From a checkpoint of a small transformer trained on Wikipedia: 17.5M parameters, rotary positions.
Each number is 500 + 25 x the weight over its row's rms, rounded and kept within 0 to 999. Layers, rows and columns count from 0. Numbers have three digits each. The size before them is the row's rms in percent of the matrix's.

# layer 6 MLP up, 1024x384, rms 0.0706, rows 349-385, columns 256-383
111:502489531502482524459474507538506530487487474507542483530502504533537487473480452507508510539487484490526539494518486506479530523476556472441486520476545461477493487518451542488505533529500576534473502466495451531551493497498523508476488507528508513506465512501477515498527525543519518513462470497520509545497521458515482523461469511512494513484494487496486462493501503509498487540503
101:478490486484520521510500497475488456497497480496513484492485483496496500488537490512456530498527509510504490457524512533507481466498504512507535491490520491467530498475473502542508496492462496542508527491508475514516531534501503519506535453479507482500473495462544505495456502519505476510526473445499502528484522553479488458484472499509461481500474451539511489481500533511496466542507
101:511482482510514480484482544447488470561479489514500524510504507492513453528469493525458494491537513496465467492513516512477501536478486475486482535464468525492434515567468484473530490514478506506494438514504548448489489478503480486498481519482501490505492517517510525460528545475465451507508446524520452499517523516526541509459517466493492508491522471540495504530512530501501496510452
102:546519480496485474543534495487512481421511508508525541500467502529497483479458480474508506545460475497496524512444506512510505451490487489491555512510498549467510522509480511492492517505551492481492421479432480525496502517496498481518485468491521474554522527550484436448487435501490555480510533487546461470492488511510504479516512542516497498461527545462508494498537481527494501543507
094:503470489481508490545513477520461458485492470484488504518456469500484485485480500486490506536486515556505478466516500437522504513494538513500516508533496489489511517488501512528459463455500514485514486500519483518466525526474487499522463483480503504468514484515514462496478517527466466559531518508546499501515514489436495509475478450532459472535499523489504493525488502462475486524549
103:472451513508573546512530473501529476509466507537499494516531515467485489503481528520516519506528524441482463462481539519490517512512491502470495510479531467501478538528473497492498516508477494519488527474551535477487471516474461503501487482493512474489471537509518503521498473514523473507463526495509508525465521479521536489533538518508518498519481523492490484465502464473494502474530
093:523478544533547505486503543527496485502521536491544488491474496487485515509503507514508440513460510459507471529491530469501522479524497499474471411510493483495465466497491531467451479505449480504490553512509518527487497494520494469511516495491453488501459564502476515541547511493510498488460479489508476504501536486474505463499484463453473536505467518502506523572479477506507537477487
095:510502481542511554496519535501532446449515561495510527513478491564534482517513515535522501496506492458457508549497491499486488489479478520516512516497513521447466517493501507491501505558503505518522481476518550490512526514516503514495529495531504489488521488465490439511495510512497454504586515482511551483512448537524500477518499494532471487519488490468522544490508480481492501527491
098:461486544495479526498509491516520445485506524469487505502444443515550506533493487539492495465479456493529512505523520484484501452508519492498509491555474511509512474548523516473472511494487501472534453453513503517468485526500500524496529504489511525520513501477495521491475459514517446495473495498538533490474485518500506475526524489560517511494531486486507506506523530473549517472539
096:479478497481487508524532470511491511457509544508505485508491489488526477507453495452539496497500506537498510507511489509442517529504471541525530553516498504524481579494517526527506502514507499513475495518511505499489490524458468535503511455528504508532514513502484478537506496435517467516564524498533496477515459478483492515502488486512530500493514485509475506541509522532527544549519
099:534498519494471495534489448482468453462509503493487521483477470492512549518462478511470534540521502505549515488470506511487497485515465560485570434499481475496519531471497505530504481493489511493529539516498499531517511518508498441450475503522516544491493476468497499506507499515476478490514511512482468493519499529490479494499541478465482518503528477527528512455548482454515490497535
107:467537458488496476494447474521535532499500525515497481519482471501489494502509504489512491514488498494519499494535515506513510494520536503478482462520491465520479504487464481502496510455534508535539504504537498512509514484531463533527510488539516481528473547515546524464476554473490510522501467501525506526490481523492525511480497522518512504479539516508484540478470486499521522519534
106:489513511510514526533505521494511554500509499443488527488489507486536455516478528526499518477515475483521502537517495536531483457515487461548512503471556490514508501532513483501479517503495482501470521493550497482478488497510518498510517534488488520503482518514534503539440509455498506472510506482496494565487467500538530504542498439474497522523515514478478454461521494456536489550478
097:542460508487512473497485466516489514504437511503458529470462529501551506471516482468509500466534469487500470479503475487461501509544521511498524485485502507519486507464502535480499517503491573456475506463480466515514512518470480526468459519485482481438416467491532522529525542515486500477483496520535461494484473525532466506509543465524483513494502518527454540540464524515472482508502
099:516532489486527499485469497493481476508503463509487470484536451494504484510488498445510448508496509521490485493484474500506515514504539512510509529528502494506495522551516455578525468504534472514508508457521516494540462546533490508497493508524498525526523515488464484522492452475481495514480479509489471449545517489479482485493505506506482499509510500497504454519506495481503505522498
101:458498566518490474501497468506508496496526488523561469506497538502544503477500532468488509479540494508471463479557479483514470534549475496502493513488504526477529500505507501463524535482484509505484494516542479502532499485517493513502496457490465466488494475478526498507541535502511525482478493502489516524516498481501537509501466494498471524498525473498471491477514518505503494477503
094:502479485509472522539513511537498551497519481473502508528546483574535531487514527532498517591498489489468506516491466482493503490493492537530510472516503506503515457478477472475549469501479485479512470465508522492507496493496500560479523524553486454450498510494509483513468478510447526473509522529523478490526527509499483474489507535478533440491494542479523510501512500508514502502498
105:529508496516457501441504522530442460506484505523538554502500496514495494466514538495518501468523547559493495482484466500490547536516518555514535459477435503458488498532525537534505474475517514480513480500476472501522515490423492516529487505509525507483529499529519467537527496474556492528474519455507515469517448489445488492520479493464490528509500491539529514516522485533488538503489
105:510472498474491500486494499557530500494500524499488505464527515477495503511468493519542484518492464485526517471473453518513451486545478537526520458512508515512447504483498461499506514511503486464512486497497499500445528523493427474526491495529482478529533491505465483485482529455481512600486496483499485518485530498500520480509480543491506483496508477507487526522444533493509512481478
089:534513489499547531508515492462475499487502487433486521510494485507510568483477521492535470518503529523509449467490500523503477502530482514496558518490512512479502527471489520504514519488472534492521471477471504459478502455488496458549527497462512511528476505510549485473487480528492459520503492503496473538498468494470456477472468569539507484485440470483488453524517495473521466513486
092:503462528554486497565496500494503513462520491486489491495486531512511499504491460507501515454406493480474480515516505492429517530534483510514474496484525527491461487484510489483526540529491487504460530494502512511503501527510494489533519480507467509537503507506550477514497536470501455521503506481548467539522529491525478521509454523486524513494474537506499558523466516559483535529494
096:517479508449516498510482513491519506509500490495482480497478480510462498502499504484498496517513469523538502495526508523547489560501513508522523507477511491473529496517521444492542500520520495515515509521508467456507481499527523506499521533468505518481499516487498487485440491471548503487522511475512497488494477489523527520453496535523451530508540503463444464526500452510544515528529
102:536484487467524504521502527466516472502523510451543474499457506504532455490489505505481415515488450487499499554523480494531505474481451502503479484488512495509471486515473470540504484543515508534461523490495497445489521530509486475496509507482468469538475465479454522490532521509495505515523500505517523490500456495458523486527460486525500526497508466477492503538520518504462483543536
098:493527512511495497534468485463491502516519510512516512536515498442476487540530491503485495531499460503490464475517526504491485492496550521450436514483507496509471483500506501489467463472462515474513487488467517493468502498504523491489494531507516508514468497486480489490494540497493475548509485499492478524508534502542456537516420505488528538498492487519507496528525516484515511491459
093:477493488497510482506554537512487489519464514485477499511500493506516501513493456518526493542543483468466509518475483488522519497579502515569474490505501513504491521503511487505494490524458539482509476456537513496463512520486524476514508488483502493553514494505434459533488511473486499508493485494526512487473454497478514488483489502461491477506496490525465514480480467514482523522520
103:510492524528494492485512469521507479550493488485553538481547492479497465482500486462506522551496496522507475513526519540499505514498503482495484479489518493541476483445486498517565486459531471487533485464499515472492455528501470530511541474517472511479551504483493519529464533490485495509484531525502526527473520493522517470513494525486518512483464483522481475481486538561488503486569
107:465484491529490501510495513523521501494517463483485544495498483526484472555502445477522470457499488475518476501501488531481480447512490459545493487527578519513499470499445504528523490502519510469503501513554491505539523515507438460527507491505483493472526529474524492529489528509495513472472471505482508512490508511507529492496530521534494496520516523522459517515531511466526517480472
098:512498527517524488484500481513513491505542523540477482494493508497530518520533542490488484454498531480496513523533491512524493533479537489486481555482493494490503502494489486516486483451491504521507504524492522530559511485489527524518469476525518548513480476478512511503523485479520542531508516485455522439504520518512490443447547500490477515504524474507484515513491540466482503527499
095:529516491503492504468480570540537512498540468458557520481485546503496531522523472488491534488451484499525487488468490486479506511472497489554506505527485510513528490505531519497541521472500479479486482476538494490535478542493543532506496522502469477515474470501532511487504500544491507484552495487544543507450548534454490480461500506550494489492525481495475524517516501502501456507516
100:541534506503494496465497517509483499520523401492512524499522477513515492505470451481498451524490492460521488460482513475474468486502460480515454460499498495477478444513540474488520506476509525528523541486493487480516569460486466468484527548500554504514503489485452479501505460511512527528517559469502480460531485540478528516511515468486479447484526515509535515542521518463483501528469
108:534476470536508523509525524467498480467489505515490531494520513520527482463490500508474468453483463493487480481501499474531452523460473533483487487505518488508535517489544485509479458488469487512505521523487460505489535444497488510497550523529498512500498488533502447460479517499480540483496580474483517505522495467500492547475488463467519527484482468502484514525510531509495466506534
095:495463491499507496510495491482520463463507507510496512494446489504526514519489501484506513512521511493540467509491497496511487518510518540451515488476482565479500493464481501477532539485487458498483506505459516488524479494491508528476478505461464516488510536490459515504523488459500479514553546468552475519544488516529490460502465479497514491516512500485478458483470530524469519484540
101:482497517501479482497510484478525494492475508513499470542491490481492502533541465506503525515524503482527545532496510494514526505538499490527539486523528500486568498492531490477539501487525513499551524504460526480490529525535438499490466503488518492476505526496490465463500532519499512471507499508485444508514502504517544483490503457489522521504523496501520481522510521545513493492490
104:531516511484517508491496517515591494548503548468540458503519461543525532528499500552505498469498523473514516492525491519543461490505532470464479497496469508488482474473466470515491522477497500503540524491561482464508506480517489506481479498502501485447496497539514522500515477529463513470449478471509480508520505522540488478494515483506469506477494528545518528473589444500448498493509
098:495520479527498521528518510532503507540489520504507474527471499486535535533493497506511499523513466475554491488528492496541524531499472481454478518515541536539480533516492504505540503526494461514473508462508469457476508535473537485466512521499481504508487492499501508501470500527469518553507459487503494462526513493509465524463504502465500523493518531452520499488505512522519456512476
104:503519528483446539477474460555482491560523488472455523539529515503523522481490522500537477534532507496470438532491447476491512512504473541471550487480520494506522467497522514490522500470470519484532513539464511496491534488511504501501494471544508511488489498527479475503545497509513440520476460507486512502553477512491544489510478446465501486474470511505504513481499509504509512469534
119:534484499466518519550504519519498486505507526535480512543461513412522507514497507491507464510507561488438527469497490491482485529522488491514504515488533511503510514507463524491524476517465519539501495514484490532496535531481519508503513518468467529516520515491505489473483493501472453475472510501449520499500479462510536503485507494486524555508501521499451514504520512481501471503525
# layer 6 MLP down (transposed), 1024x384, rms 0.103, rows 349-384, columns 256-383
105:489479486486595510501486482494480516502516445508536507491482475486497534508471508468453547493474521532480449508487515501492479464487462522476489468461472499516497543485543494482503496495470513452535503516485526439505464468514477520474554525480469522457493509503455512496491461506494472532465507517521520461497507470510526493502505531449523504490531465507493515452495504448501485443531
099:514478457480487454490547485498480489486522479519475552489548487517491496502495531515498465515511556484511467505480522477515484562495504456515526484457489497499495527503507511443510510464502466491502479452472484513495514499521477503518492514539528491508518470527486480527473471491508469502470501463443537502503525529507474507515504521520503536462513520530487472466468522514525509471509
101:497480487513539446511493450437505450508506470489524504491491496526515522439511470458506524510527457463557507512482460472480519494489527446490443499498492490509514499473539476524488531507506482535490513479524499551511507464505457540508523478497510499481476505536482525528457466517497494495498506483508480510525457522479539501503498507491497510470534496469481511529499533517443494476541
098:509500514490520468479555488481472481455503494518498515483522480489465491517492520474479508543474525534442488509503499502480530511539511494496497558503517551520491513465509509485465479527518485493451475487508488511491457467530498506494488542523517525442512478506447515508516486523463528467511475500498512501469456487497494506491530499524430507448480503518519512498526489496483498534501
096:476527514511491495496511488498501524521467519496476525485525460511514533473481483534475514500529513527463507488493509524476493480545480524481471514470502493508477511527511509513532465516521507477506518498527494523489496536529520490484494465473440480518476503555499527498501507461542522474443485519519466469517512531502493516476507498482556489508505525472481501460487483514460438492478
095:494524546485479525510476481474548563476476526589527508497497440454516468484485512454508520492510479478493530465549479487487537491495480491519499479506531516488469532542500508524536497497499491514541486480466469451512486501537513522538539543473517541507486528508520490538438504493500495512457490519493497515513467529499488491472483483458466525498528483530473491478479552477518487525483
112:493476503492488484488494455488458501522503514480503508498527493558502499481495501507509533444535492497486541472461473513511485491495524517489548531494486518523536540531466484476530516474510498494515516547519460520464499473491528483500499491478529493504519490497535500480455507517465506456503514513477525485491526474528479533525495517555519507547509482501458488434532499488490499511510
099:460497488487525478496494491501543496514495475491506532486496489508441500492495529538541471476494522503532479511515535480526543498464469485508493545520503532543517490495494542507525499472451513502484476516497502502545539512515508494506507458540511486479512488482516442476515512469505472526536457519495494511503462500523500508467475521538487545516530469503499481465512513499528481534510
098:519498488512477534510488478502548534507501522528545502507507538495448499510516517495532516518490534479551508523474495485484517494500530494502507495453476504466514508507446449497507557521518519526565506514476519521539465484502494463484505519504484521450496513509456468486508507502485473521484483503539476464506540511534492505500471527524558487481489498483478518487484518527502520472494
098:487539497500514510465493504501500521501488491523502492515532496491559512516523481497536495515517455546484549481487463493494510512550488467496469485489528451519480428507498526506494535517562503507483514444545486500484492488573472512503492484511504508452518465546499491503508544547514451514481509523488488561494485514516497463492472472518471538483549528518513489491515545450512491488491
102:493480506569501514498517509504494507507495519494503503455454478517460483510469489541507492527499458493509505539481450484473473525517522579519483500510551483514487481486459474480512535467471471495485493510549536502527533500512541520470470563521462492493530503520528462490518520476527516501491565522513528512461527473503459498493516494490525468494495495511493530495473523484515482488509
104:472494504458499487462479519521488508480523499537494489481473478475517525499502513498487466511483483547520499494503482512492470500475487517497506461494527491505495500480513488553535507561524498514526492501475456536458486499516472553444494498457476542467467478440543521463541505512475489477489489518509462522526503468471516509535483462524467525479460488481492498469476562491502535511497
096:498472526510526492479511489496497519514478496485533511535527496535522507480532534516466542512498483485509482506475509479503478492511505527497511519519491491535525507470511484499526507493496499512489497481533493514519472542525482526516521470508530478528468491441491526476539532491468476537487541481518526518488577494500506529447498515508470508489497536482517490457507452534521507491478
099:472561539509491487498493524531545486468529511503512506501486497514499549516485538542496459487506533487524522484504510525511478504514485521492454499466507462494527464507507487522531520508525421517493479514500499452534492529481513505537524533470508511495487549493470487492489494494495507492473460507490518541525479506497502522505498508473518505530469510473488525505522461518471501509478
096:516551522532470540494519507497519508519435531471482497463509508493506480439503528482490536490482542495436493540502478482518484507474469509518488472514448519498510462510489501487474468483459457503535477516506484459515515460534484511556500491460464472470492472493513492499524530528486531495505460510506473519478518484503494503509470506498483516474495523451466461513507493523528488525503
106:475493528533484471491547483523510451483487522516437518514484478508506477510496497518484500488495493473471519531498516515497523490487483509500473504488533519483516497500486489463531482534491471494503526481491499501462537480518498491456444516537521456524540502506514524482438520521465471483497547483487534543488503484507508511518495439524523524512477515507488506537456503492544506457491
096:529523503525494471529450479485519448470505479507484521488514506457434460491496498497479517481491520502530504516505525506536463498513505498510488471496510503493461518523524527544480461506514472529510483488484492512469512463493512476489451473478491497536505501474512505460511514529516495511517468515533523526463439498515482482537504486514490527482473491529498476510497484517498500470482
104:477527513533488539478550517486528562501460515502448504467484570477555499515498518527526478526524504524486492489489537484499507487506457504522447491512495484497503518458523484494492519465462518498522513527509503451523509553508500482504522484550485518493488475509470471494535497462502506537445500507537502502523465483470509467506497524484547542549476548461517526573496547498546490477495
093:485494506490530478490478464464518468497538478512493469527488458533471461487523517490530491492524502436512475480507475459488545514523520470444455535511488532517489461465520537521517477524555503496517521442508516523496479526498493519506491504532537479520468506448531509466483500479484491511532510475505517537470445551471454479517468498552504471494508508530497443508481499503487496516517
096:500555493515508546512503518543536509493504528490557458489495513482490493476501496517496496441482498530460549518511516489524484506475526495520505531520545502487464519505531522535532514499535497500497474523532528527469501537524517540462481490547495498524467512518557468558527466514482515441504506497497491508511481472443534529551515454526436509510528552503470522498512471507475511515524
098:512504448448517524486515471481497542519523492497518492481499515517515490455483501502489481489531515446522529508533521512541513483501504504509526454507444476548491529476522502508488473478494496490523467523488474512511509516456509530531506506514510514478460487514500537518474508523506538523546544548514480505472488528494527492473534480487520497496504462452551489492503510503535478478524
102:469479488485457462519518466487524540513503537513527515536485510458493478495453503473489525507521519524513488425527544455509488493501511536512488475506468514476500484498476487490487538480487486513525503506530466489540477472493482493531488499480508513539524483494528532504487543512534461486515505547483488503482472520535496494482475499557544529507546474522521552496491515462479495505517
100:496530471511513512491460474496516493515522489471530492481487475494497491497513521518537494491450495536485512499506524537468500473509507484491501479501529526530517507525518505528479489484535457535486486527512541542517452526467505521509475482476460453497483503457490516477510510442511483513511536498482541544471480502504505540541467467504485434494515511513510495490489481490502473482480
108:506509478515519510508491468484465558501519470496500512501472510512492507499480485506484501475521504532499501503500487538522539487563559471509538516471515478529466514491497507481519505514555510519515580518525469518465486499522528473489514542455458496510476490493496474552506500513480539472474475526535503505518521501509481481475521480528458500460495500547508476429493530499486529530504
094:513500516490449529507449516491517507532528512487473482549490485462474510461524488490502477517498499540503516524499481487485481464452516522473514541495488539519474500448487447521511528499527473493505478542495521497550451486511492528478497520496486557517512479547573525543464500509488501516506517519505487508555512534511512499513515492523508516477484569524494478497462497468493477514478
106:517498514466525475524449523498523551534507509508542445470535528525470520507511490511517482455563483494472496473502534477508486521527498489503476517489486468495515509511484522531485509509515479486506538505489506502547494477503515530472493493505565486488535517514506479475453497519468567506490484507497501490553483548485475456502524481525500476515446510492550506492496487510516506485482
106:484461524477510525502470509516538484488487486508534486469489514535497500509525494492524540503531486494522482508510517502491483495483517508509508522477531500506506499490468489511538500521489514497516497468478497520496465503479519537499478539493444454503462487523516530511518529501506478471513490505500502518542547496528506526471492508518524496492490522506500538535455537533499514518494
101:479512462486464465490508474467498481452535516529472499476464524473519482516499470520528524448530516482546463517496459493498456503524566533522509512460490492522501509490527465514489497514487497502431446511458487527497483499470494532547501500500516513511476508521504501458491529479455475519508513542538520469485505519514510518493489495469475572475462459503539493439481493508499510486491
099:475515483509517473459512487497517496479511460499461469489518464539457462497488513500508458502480520505498472475479469496467493447484507537500545508532492495523435509528481513466520486495500527512550505491559479521499502544550471495513495484496534478493535513460519488483516532430504534547505540441513526506516450446494514504520511509529493525502497499491521496545482469548519485533527
099:451501468514525517502511478466493505506490500541490446467453478495516451451461488506496538485501494548514521541508510501486567493499490513495520509503530506532496486493507513498472515490505465503496479520527543477472541482481503507504486430552511468505509497487504497487475480519495504547530528575512476548465489504531523458418486527527481487508515528465468489538486465500509516500506
103:547499504499488510468558478506539500514526531516504504495545502524491460510485528493459514475484505445480494510543505499502463507469473478455504479473517505535501498485520538508517501461458485503469490495511501507506525496471555514472508487497529513453492494553507475493489489438548489518514487492496495518518479490496475490529526502474527514529495547537525517454488493512478537502472
099:540517524503536506493519491505511454519473491495497476520508464466510469481495546512470512491472515485501508506478448522477494465467464486518526503537466535508525507498499499479518491516468487488522476494516517518504576511514470469519489492481502497498527462501485477493455446544521531512489518483478477522516510548502521530488498542505462534517513470528520544486504484511532479465540
102:494532512467482510530507506506536460493519514496507498532502492556458471522485476494480542457488570454519477477495474434528488487448521534519512531502497494512519484468481495542487512502508467563530478517507491527485482571500509513534506493481554508494494489491487533525492458553512541491513470503470506514521472530496541525488496488479517509482468541485515471538511470524487480517513
106:469513508487462524498498498484515511528534545422476520498507533555513463545454501530509509452514496492515537499458467539465467536534467506491522511507497488476468527510447489514513504524510506501486527527511504508439480534493522504505518494453490491462577492521489459460496504495485538450507531494495516491521525500475529482499530496489538475494508551488491481514503489485490494512517
098:493510515527501454466471504513499525477525510486515509490503479462462486544509509453519472490526510499501470480474480505557493471487488496542525464540471494557515460485479542531530475482502468492557494496476473475510527476545493515512519492517486454523523461496513482528476457440500493519498484484452531472480512556525536483514500489470490484524499516531523498523525471527522489476460
100:478464454482511505490514502549498480459495464527510531474466499498506459528490520492483504486489558535462494504487530513488510523483479494492504497494470517476539515466517470511493510557523508486480479473473505470497481502466537500459487518456469490493539496494508504517487516512517486525479497534484475442511494483501498553534483470479459518467518498504498448514519541470493506500492
# layer 6 MLP gate, 1024x384, rms 0.0664, rows 350-385, columns 256-383
102:467486468483507519490484528451491502488532496517516521520495526504502521504511463506520468496520509453502535494506498520505499518503470533484479539500498530482475529530484503479491493520537504506477491508530527521534498534464483502505461476487471536518482511484511539508490491488531514479517486454469544442485507544509504510520485522521487458513489503484492491501500447491555482508477
099:492527477482495529491529521514497488511465478523500514478470460518538530495466462513536442478469533474504484526503480482438486540447474501505450568465522506485467466512483499500502488499515514546488501513542500493488527508477481460505513512474489474418464508499519503437483538491543456544572544471514477537461469505505551516520483492528494506478470477498481486488526530501504532517531
103:503487553507553540517501462497498465493486493486520490515460469482502520550492492514542458492511510504503509495488520512447477517483444500516474528476509521515495497524498516526497500527497522487539499484504456529476508473510489528509508512536462495501480485561528502494472502474502522466480478516506505465484561520483527494473499495514466536499491530513485477498524491523507492478499
093:479503511497486498502497525504489510542460473515554521514498462555469526498525500531477540465477466480507511522429525467489471501513485512501479501493545504496565527514523441475520504486527515509542514510459494491507513497465524523496499545513503501515544504504519500552497493463506465497443468503470519487541449535466466538479474488457532493503469507475557482518527510473497479521475
100:507514524531494492510501483496505503546477501512438477528468519559473503497504523480507527457480487515479483495446495512502503526514479484551515514509507511465478489513515460482498490525515487479489489513505524442524488560515532508492477500512462501501501547479497504529524516489510499532520474530512487536481454497522502537512487511508484545490475458539479509450468485507489483523528
090:512487487503481481497486487516476516463503491469473506509519480561494509498490512479513529454546509508526487480522500547548486510519527537507526568511466488516509519521488479491543524486525529482482505546514492514485478509457516470509512490508514493517510487517548528477499489524504487529525518522492515463537500478513470547523484506518489521521511481502474509478519452483486514506468
101:499496539531531502536477491506480457527525484534529523549511461561498479527495475551518484468514532513497507508469488465469541477473467524490530508464475506523483467473528558502480532509484512534511501503483517502492457517493546468486544499489477483518493486499515506493513537522504519511529483484516543461488464482512517505498529489505471492504478484524475504531517511469501457478518
098:536490487465487492493468486505516480542519543487498514510537540492540486497485523524477497525488528519475478515535496494524534477523518496471499486464547566487475469486517473523499494501503490469520506525451481505528479521569511494502485528461496489470462461496498465479522436492494481506520504490494521521488502546519543485459499440526530536507488518507545489479472469497512493539495
099:441478494507458449469493510494486504539511544507486533480458482478488495492500529450498511507551530504499467476473505510512478488499487533494502530480503536489469524484491490480500495507446543489525505488490503481475529473483500534502534508548578549469516533535531500474480482483508530513518492463506491454506450506475492480513504468511490452497485478490475502524514463477500511504512
098:506515477485516552491490466498471520528455520479508524488570528485499502461463497538461513477498524527490466505515492544515475539495490501506480501485465483524471532478514534487487515503512507517451479509503512514496517461514514468471528490518513519552502479516492515520507464450506504517506490474540520465518480517502526504519499487469497500502480445522511451502453512541516507549473
102:479504493514470544498453516470500490545511475522526489464517480476540519511509480480516520498499495499485482496519510491498506488470513485497540489524521560488543516505489515534513511510484517460506513556475499539504529491502476468536498525515482489501509499482506500531542466548534500507507516509510441519505531475508508476516492476440483484521545542520482520474502457477527514582466
103:543543472500524528527449479477524473525527497514515462520472461506492487491526476511491511489537484476476503491484505525487500523455516511464493492460534484472508476476526547558482477522432482520521528524548539461525493479513481505515481521511508462476490501516555519490519503488503461503487480530470525484489506486533514500514544518465517521513520557511531546511513501498510487506521
092:475484504502496504490472500547529530484510510513503427459485499493479484482472515512467486526515473467487525478516521475489512463491506513491471536511516473565501487504534510488522545496488452532503528496514531456510517480497495440474501511495482507485503523517489520502521498481508520495495479489518512535467499501542527541489547469511491504476504516478559479514504488500552509529478
098:499487525497513514541470517481483495497520441489498513508488488528463475534487514468497477490525505511470516501503462524495510485507469582533528532495458519527528514535514526515499482503510512463487512493485499502481466526516566477526500511489528515508502546507519501457482458504500514513502496467486485483519465515484461520500513491476480507493510520517446500538530536438500521524483
103:473539484481543533546507498515479455483519484574510519499510484509500455521505479504510479477542494456479520487490481485490459518540451480511522538512482453497461469473536484460515493505470529528441498535443456478515561486495508526489494515493507504501526532504488499484449486499491541492483518489506542508518506513525492433528519497500481539506501506459517509481522461510483484541517
089:480472515508529461477502479485454468498518465469457538548456510509499531480488462484518470503540481481533509505536514502491498537494481508483484514502505535481521465457529522495491527519521522510475509461547482507484506495471483502507519478496507486523494467499488540530550465476449552520513509564510474508450466516515502512485475438520528495509468506498517493475528450555517480516492
099:493520522509502518480508515526476508486481512537499535515505557477496472501474511518513484492518496529496525496518504538467515495497516537536476489495490491492463530527496538519500494498515489492536536526493537486483530507490476522491487508533511494545535509527520491511507467461565511521472536465519476488487482516488491488489554490498480486503456529487523490499542493506494488539527
106:532518519446505441525455488510522491510476526501521484501532526508486475482507480492516521506525508511539499470498509492494464526472540481486493515522478533556457503523505506516508513557503484460517517463552514463462536481480506473497503503476486490537503448509494512480499509504520525495550499471480503515510513506535529446511529517498480493497569510514467503474448487494525534475492
095:526527494535524493483521479522500477525520527509500495496510537431501484455511505545524529490489505483512508477503506495464488511501495471514490504523546527401513495505489517485533527548479546531456460516529558527491531504530498521481487480538534493515479490512517492524488507503484501476482543485539525514479487483522500494497525512509514461502499486481536502557497447504521526510496
094:499533560487466485505463535479517529473488482508477496458471508503505513493500495534481522486514464467471462541535536543504549496448511465517502438486484465512521487518484506513493503495510417500479462516490482460479464474520490509507478523520531497500521494515501522513433496520513521495519544461450489537470454535488522491483519448506456506541517477479470495529494507484482475457512
104:519519505495497505458546496503474515485487492525487475485475497461510482481474480509515491481489511469508452525514490469487549518469503513509472507477465532473505483531487514513511478483471506509514419500518501492490524513494504470468463500498451473530538482533495481520504460518453528474487514515523467503520507564541541510500487530458474487474467510450510494507491522494444503487519
103:508523533487470534521527501474511508500499505527508481528525446514499467506499534508500505519476480533441534530475502508503498459485519525491480506503488498495476511492499528503514478491533484492469507482513560521462496472492504487515462493513461501490448529494483531461539478503505483517483496561503530523499462495536502509505474501501528467501522508448486480475547523545499492501497
104:489510549477491475492484528525514506491494516445479527524519512514527509460482433498521490540520497517449456500468497482478490525483482498513483465527533510487491512527516448500490537496484528469512477516472520491502484562493488535549466495522511554474494512505501505466513498490532490491548500477517490512480528483544518556495473518468511474545512517487484501497510455491523510475497
095:516529476487453502519512485490521496487506523505479483502501485504455493500509514493532474485540517474526484465518538500474490503482520525454525504457456525527480510454486501506516522493522494481466561532477516480522503505507571475504528530495527556486521487512525530506512493517502483458516521510487511509508518539488522491518533475565542444521499482490565500516491511480529489505500
103:538484518491495489496441513465494485475493481522506502510479510489519478465506481513536451501510499498511490480506525491496497473516514509491463530483508524518479494521520473462474534551517491484446488525499495516476476500507482480514517520487499536517492488477525490487514549534506515478518460533520461469553530508504499511554489487524462477498503523500512479546494521507494508541468
100:500469487547517527525491526494453528499502482497505496477553515532503461503473526486533458480470475500493502490485482509497537489471474536459496523524527531504467518523491463559441525538523539466511507485501526491486498515506458491531535480487536510508493552472504556503511510516466503468450499458497522483481452512522464513493479515453504521518522470522489492471478509495491483477542
102:498533481494494480490481482462495477468528497506447493499508495483490500485445511527465487507515513487474505495501486497519508488517474539501493506494491497491501483539506513512481450517544508482500489529489510473527479504507530493574514534531475504492499480503487479495471481505538472536518490522536503534484491447516507483495466514544539441484498559519488499532500502475476539531500
096:501494486469468481493524523513503519515455510474473502496527476557472503440516516526444519471478503515536496516480487486485498471467505518464509497493510534481519497529491481505499489498535492474525557491510509508495501479500431506497565513483521515469487463471444471514470527478473513503509537475490493520503482502532506521504559496463499523499509503511534524501514458511534520461470
101:494530519541494510500547507525512519515522469493541500542485521514515459490513501519523502503525506469472460475511541486487504558522462485558447494445507525496499461512519550488489486516514541518495491451539472534556497531515526510468525512509478508494466547533496490508430506473498491480504484558531526477535506555507462488502540548484500471468508503486496505460498498500506483481493
106:474526495498517501514449458501496506503542537461478484454491484463507469502506461483507525557485519574457516504498454486493531480530508501499489538455474516490498492520487526511526497525512475471527495523493539514520502478508513476528463474516496458550507495505518520519498478508527523496487509494526527468493515530518516499504492532512476468526525498475526503499528499446492475484496
097:493496495512470550540470508485454451506519458498526488460511515447518463509513467501505500496538479489510473537466553508489474478478560543490501509491529538516517516487490487541517483482545468543506511465477524473541502518485487501508512456497522504497541494531492506471447458500500492484508534504515498523501483471479493500514490530537496496493468497502478488466473482530501485458532
103:493529488474510505491450495462531563542501489503540513503498508515503452557507501511492453521531493486526492519512492511475500485479470441472534501484538561450465482474503543465460486525522512493491472472456478509473513474508483435472464508534492488529515486507470487551542514473530524511511511539486523503522482476479471514564477501518525446544510517465521494484509528496527464491512
105:490479504495474542497528483445503485522537544540501487526514510478504541505515527485534460500487506521489527491496499477517502501501535523477468501511514489477506517532534537484508495516529555489507500520483502506491495486448486445517501499485541501472473554505536496517522531476487477487497571516540432478493495517494506525468484482510481505518523489536473542484534482466524496502495
092:451445525525516508459483495468486482556547551498510529482532462534491504429463514513469511473522519511490510521497548501445481542500504519491541480481491460468500497500497488516453478513533465543500516490550508539473438495458469500497533504507471513499499506502508532510518523476529490479504515494551486509529493502530518484509501510530492536490508458504510517521465466509521539467478
099:458466482476503528495478456540471593512497514481525496477494458522484505425544507501493477508508536516536482491454485509490549517493455475456479470478573461484476460488504540535495486511512530556514524543511499514460490469502491469473513507478497495452489547525477507498508470477465490501491492520530516510487472515490508529521520488467486504509475477473509535475533480463482548478529
120:491521504544487529424460480496525553505473497447519517485500492546474486468510514470503533498510472501536511522489512554499483481503481503538491454517485520507474477509506472497494503499509493496448490499523501486499475495519483494512489498510540486487467477566480495507501483486530532518532505496554500490487484534519515500490473496519515455500510528482485486503517499508475531447483